{
  "d_mlp": 3072,
  "norm": "layernorm",
  "norm_place": "pre",
  "attn_scale": 0.102,
  "init_std_down": 0.0,
  "decay_shape": "linear",
  "train_tokens": 739400000
}
Each number is 500 + 25 x the weight over the matrix's rms, rounded and kept within 0 to 999. Layers, rows and columns count from 0. Numbers have three digits each.

# q: layer 3 attention query, 768x768, rms 0.0345, rows 28-32,124-127,220-223,316-319, columns 512-639
# k: layer 3 attention key, 192x768, rms 0.0267, rows 28-31, columns 512-639
q28:555516505524501511528533533508480500533500474502514511507549500510507464497482531550477571460506493504501500525490499495469554488544499472496507496501515545486517512552505513537514464492506481494525543491471522470565468457534531487487500491515538495521512476535541439482485509434503510463431505496507501487483469449505557481458499451551504447506523511476507458561502491507534545502501
q124:481518507506483503537492512475479492459523508487486451479532523506501510506492536494518543483507511483470497589532508476532499467467508524515478499524484523514441486507481488495516474521484430453530509466520507526495511461494492471513498499495498586508512426505523427504525485477549456518496482513499494503492508487520523500509481531464472498524482520508575499494494556540515481499524
q220:509530492532497510500500481508512509531495491513498429497490553514499494515480489473488508494477514492481520539473500515505498485478480547517504480514474498519488474515495493497536496491477523456520486522468520504481503483505534506485491508515516528517509452486512467507521489490518497531507494528497509489508504509543506483526475474514478550493492521509503497521503508510504541514493
q316:523463508536468551477511508484502496495519501489549461484499519487511485508485487518512512511496474516504493528500473494506480499466532516448492503488482516518506487483494492489532468499506487474520488522504524521513491504508502498518469471485498514482512490486496496510500472545510535486477513498490520506469515459463511470474497523488505543484522481462515513508524497457507505514504
k28:480493496477517502485481449524513498451528513518515525515461517523496489519545518518534500558490497491538457476490503511517505499518506495498546526474476464484508511464456523485491512521529513488487472486507494490495522534491454482529543513484462470508510476528484543517501500507498530493511517469512478463500512526496443500506501502489521509466521501470479526503538508480498497530497
q29:491483520434507482528478494476499518561440459516533533494520543484491514509488399505472477518503524495446488427477521500435436491540519557514493545491505476520478489540510483484490485489507487504540458462512431528518430521509534494498524514510517507506464540530508516506494498547508543561485515499505489495478491554502507538501512440453464456477515498511510460501518517485506505479477
q125:532523483501477500512474494478490515477482512502496537484485525505522481529468503512459534515485534520520506463496503513517464493512493504461467484532513493461520481500526522519484527469509496461496528514484497522515457480461521496506465525535501498470496527519501480491553483507479541523524496484494482534472520495468500498522529479504452506498510500466513488498472520503525468490482
q221:453506487479514475514454495486518506518486531509526500489469507497504491508482482491488508479498514497495485502527503527485465549545507539492501496496492513478489544501517518535497515480519492503530486531521526539512488480517476481506507521504495462446510522549491503473492492499479509480540537473511497508486513528491517501483495460495478521495514543545525506508506492494522506509475
q317:479524494514544507501495486498504503511490525488481538489502456515483490484527493479511482492488480496492506511465520499495509497495517492503473479476496509516486495517510506498504486503503526462469508523522451492475493502491536502509506496508486500479474526509478480499481445494515486508507484491496491509497512510469493532501505499497473515497513453509500512507513504521501501511433
k29:542508468541513521516487467464482473511509484456483520485475486514483466469519516530467475485491516474506505495476540478504519502509520488531512516495507499478522498511479497493517496502495506494485516471480514477479509510502505466527523510455486502509492473459488521523510497465503458504512484526505518499486508506505532481508508545443506519514531467471512497497490492511495514481518
q30:493457480482531510497485509528537485518479509521488440524501503481500476538480486487473499510516517548471482505505504518490509447525546536479504474520516496515531498491498529514494444499499523507482520518484498532514449562558490465467466500497480480425495519491507541488502538519525502484472503472498482508495516483503485546462469456495551552539489507444542475515489528463513480504510
q126:495462544482506501538500467564485519503512513516463513509553488490476458480503525475529488474499477477474483576491494476481511503479536510516552547504520524477482448530539530501512414519464532567447500519511478489468455470533524499487556469488506498469488498507513505488447499522514512498477500511502515507523550527464446530452526528475507491514524464533479508412499452506535526542491
q222:501451504518470512498497506516512528527485486502475515488567514474491507493507505526526503478501527490440504553513488526507501472506517493503488499476493512518517501508508487520505477512521546508456499502468514546528488503494497477517542490503492512475525485473515491474507516476553519453503498486489476527502510517518485490519487482523514519498521508462485469489457511496513521512480
q318:492528484471497483507511476530497508500522464510456526506464509504517474554504489509470513488500523509533518510508486478527515435508517527513518504488490540501524497481515536495481505503509515491534504479488518521532487471499455479494497501510469526530483521483506480494512503452483551475493507506517489516465478503486489471503519514521524500515522511474501484484527509462533472519532
k30:500532490511510451521456484477483450487484468468491483471471487521520495541467470472477502531522473491528569496476539512530485525510532513478488467520509517503504501519517504488482479494500519512496492503518533491556497525518483505477471485491525517510502507514504522522520487441490507509460502495496547515516497476497512537452514485513478493476470543492507464538482556511460504464501
q31:542467506501490476457526491474464493492485457484444460505479496482508501515483491469502526514501488498462535523511473527501509476495481519508481496511510479558479492546520478483469505530526528486483511475458531550493507511523494473519514507494509503510510491500524544496568525499531507519503464551515496488475451455478490483533479536511526518478538525488502484499508484517494515481477
q127:471501499539480455439498501508521502493463442489484514515509542498509470484461518492496510511499524539381518489464507533475447492577483557508486504473478478541501528519491500515520549500489474523496453490519560501517513496499472519505524499485485470505517491504511517524508511478495492525483464525495479456467486509543481497514467508514492534537493484506493498505500523514530523493499
q223:517469526488453501497491511469470487493518441504433491511470502512518522489536482529524489510473500501412512469526516482491519528541490493476491496514527476492493526523547522520445503498513495514476534526483507511508513484499468525476540523520477505549496483476502506503511572467498552517489507511501506474475490503495537534516474501529521515506496538468460504530512516530547495486499
q319:508492487472458524508528488505500486512496469465498510517489502528479526529500500484545526523495505484499505492512491496469506509463458482502514525506482462490513495482513523490499517502528492503479497484457469507495537541467483490515524485498507534540495487531515477515498508485510520538507468499493483512486487506469524491503498500522514502503520507486487520483524484508526516511478
k31:489490477516521526523473513480487455476512536527546479490474513520478503510476536498504549499515478464541493498526472496530517504480484525533503513514467506498507490487501494498504491508496527486522459493547505465497507471453526464513516480489542512484503518535485492467526516480477448521518510437496504498534510552490526488483489489446480469494515475486514527516517504498496510509507
q32:523490522484508534478501467468480518475507447482548498482506453493527506472498494495503513505480509489551502528494477496539505513478463502503493476510446545518479490509501425532461577539475510501501523493493505490468590520512505478491502502498502473489544481490492546487528493475551466460505479514497488520513478516467570476538470545480461454492525446533547484439500483522537493494565